Each number is 128 + 24 x the weight over its row's rms, rounded and kept within 0 to 255. Layers, rows and columns count from 0. The size above them is the row's rms in percent of the matrix's.

# layer 8 attention key, 64x64, rms 0.108, rows 24-31, columns 0-63
size [ 89  75  91 114 117 120 120 103]
[[100 115 112 136 121 146 104 126 126 120 145 126 159 136 101 170 114 120 113 121 143 143 143 127 126 147 167 124  91 153 118 106  80 169 105 132  88  79 156 159 132 173 133  96 121 139 161 169 134  95 165 125 129 180 130 130 143  93  87 145 135 117 132 122]
 [144 102 123 105 137 139 129 135 155 137 110 176 119 104  73 153 124 136 116 160 102 155 107 133 120 147 148  80 114 165 113 123  63 105 136 113 143 121  75 121 115 160 112 113 160 155 110 113 140  99 133 137 120 143 130 116 171 132 124 148 147  85 161 135]
 [136 141 116 104 136 182 115 120 123 107 140 176 144 145  93 181  93 157 119 131  99 129 113 123 144 147 132 140 104 120 153 105  93 159 141 116 121  93 107 130 143 144 125 131 155 137 103 189 150  89 122 168 118 158 134 125 151 106 102  96 128 138 133 173]
 [120  95 126 157 137  90 158 110 131 151 143  99 141 146  90 115 108 131 148 123 120 132 117 142 175  84  98 124 124 178 168 144 137 125 112 141 111  85 174 115 101 122  92 110 136 148 182 136 142 149  79 114 130 105 143 127 105 127  93 121 114 105 149 130]
 [148 147 105 137 160 127 115 135 122 124 143 125  71 126 112 172 125 134 109 128 118 123 138 162 137 167 151 121 156 129 118 123 139 101 168 120 112 124 133 128 106 130 122 117 115 154  62 139 150  75  84 158  96 128 157 158 128 132 124 126 132  56 104 147]
 [ 96 144  99 163 120 139 115 137 106 101  88 153  89  91 147 139 131 124 119 129 181 182 117 158 142 119 165 130  87  95 114 121 100 102 120 119 131 145 174 140 142 178 142 131 145 139 129 114  82 144 136 123 170 130 137 119 113 102 140 140 147 119 100 103]
 [109 128 153 118 135 141 168 133 143 108 150 135 144 111 177 123 191 117 140  89  77 135 111 130 154 131  97  89 136 154 127 115 116 122 109 158 127 100 105 143 127  94 153 142 132 113 149  89 134 139 134 121 135 121 124 139 145 134 147 147 164 144 110  47]
 [139 126 122 104 137 103 104 129 107 147 154 166 106 139  68 135 103 117 100 140 132 116  98 136 113 148 174 138 125 141 151 151 116 132 149 111 144 120 158 149 137 148 118 111 122 166  94 163 147  78  99 154  98 132 132 145 122 156 117  92 140  87  98 183]]
# layer 8 attention query, 64x64, rms 0.11, rows 25-31, columns 0-63
size [128  98 111 117 115 111 113]
[[111 171 131 103  92 140 115 113 106 128 131 134 135 100 147 125 186 159 131 164 153 155 123 118 126 147 148  91 158 111 104 123  98 103  74 126 111 154 126 164 109 154 145  90 159  99 111 119 117 120 138 122  92 154 169 164 153 132 104 135 139 116 140  97]
 [155 146 107 128 128 125 103 150 152 171 162 112 105 157  84 118 106 127 130 138 113 163 115 153 151 129  95  89 104 122 122  93  86  98 119 149 144 165 144 131 135 154 185 114 112 160 128 149 103 143  97  81 134 164 143 114 135 145 111 154 136 138 113  97]
 [ 66 130 123 151  94 143 138  98 139 140 126 141 152 124 124 140 137 162 134 113 101 120 115 122 116  94 101 102 164 169 122 123 118 134 137 102 140 120 133 158 113 119  77 108 130 107 182  87 105 129 179 118 132 115 110 169  96  91 120 115 129 168 150 140]
 [150 148 133  92 175 122 127 135 140 168 172 118 153 153 153 144 131 152 143 152 101 108 118  95 112 164  65 122 135 141 130 121 106 122 160 119 106 146 119 125 127  98 107 139  97 139 129 111 183 140 100 151  93 112 151 107  94 152 129 144 166 114 117  98]
 [147 112 129 125 127 116 127 140 110 114 129  92 130 163 118  94 153 117 146 170 170  91 128 143  85 151 103 129 128 119 122 122 141 136 103 186 120 160 152 102 110 164 163 159 127  81  88 113 108 179 119 105 139 111 135 168 130 134 150 159 116 132 125 101]
 [124 116 140 153 109 136 122  83 132  96 102 151 161 109 135 145 104 141 130 144 130 111 111 122 152 105 153 137 109  95 145 162 134  98  96  79 150 152  80 125 158 118 104 140 158 129 150 117 150 105 140 192 111 118 131 152 169  99 152 101 111 111  96 150]
 [145 120 117 102 136 133 109 157 142 168 183 116 156 181 119 177 136 126 118 131  82 112 121 109 108 172 129 123 159 145 114  72 117  77 145 155 132 132 119 136 116 140 143 117  95 117 135 138 122 142 121 105 104 123 123  99  86 147 106 175 123 119 125 110]]
# layer 8 attention value, 64x64, rms 0.111, rows 0-2, columns 0-63
size [ 82  78  93]
[[130 160 132 119 113  66 121 113 153 137  75 119 113 138 152 146 106 143 168 155 179 107 125 139 130 121 143  90 121 151  90 127 134 153 161 155  71 153  96 116 139 153 166 107 110 160 127 151 144 109 132 143 125 124 124 144 129 151 114 121 172 138 135 104]
 [118 126 101 173 104 134 114 166 125 161 122 140 105 159 126 169 133 139 162 100 128 130 130  90 113  92 121 140 128 135 102 136 103 159  98 126 112 145 126 138 144 118 129 203 128 110 138 140 101 131 162 139 115 122 159  92 162 125 104 125 179  78 118 124]
 [129 120 169 178  99 121 132 129 142 150 102 104  93 133 136 129 132 155 130 112 128 140 145 178 103  85  86 112  93 149 111 117 131 177  99 116 127 133  80 121 121 131 108 144 119 157 170 126 119 133 127 143 133  64 137 121 173 125 102 164 110 130 126 124]]
# layer 8 attention output (transposed), 64x64, rms 0.147, rows 0-2, columns 0-63
size [ 81  92  87]
[[141  97 162 149 105 140 131 137  96 130 118 160 114 140 116 148 117 136 183 130 115 138 146 139  57 137 111 126 122 177 111 154 119 137  90  62 155 102  94 119 120 141 132 140 140 149 140 107 179 114 133 155 141 134 123 141 126 151 118  83 108 124 137 137]
 [116 127 151  80 146 116  88 127 114 142 177  98 140 167 119 126 163 143  87 130 114 156 168 109 176 108 144  92 124 116 143 144 139 146 114 128 151 136  81 133 120 148  98 143 125 144 157 125 167  99 139 124 118 131 103 141 130  79  88 140 132 111 144 160]
 [134 119 111  98 155 101 137 104 106 152 161 107 130 150 145 104 119 141 129 120 100 107 139 112 137  92 109 130 102 138 104 128 162 135 175 129 153 114  99 116 173 129 130 135  94 157 158 152 173 128 109 107 127 147  83 112  87 143 110 153 159  64 134 116]]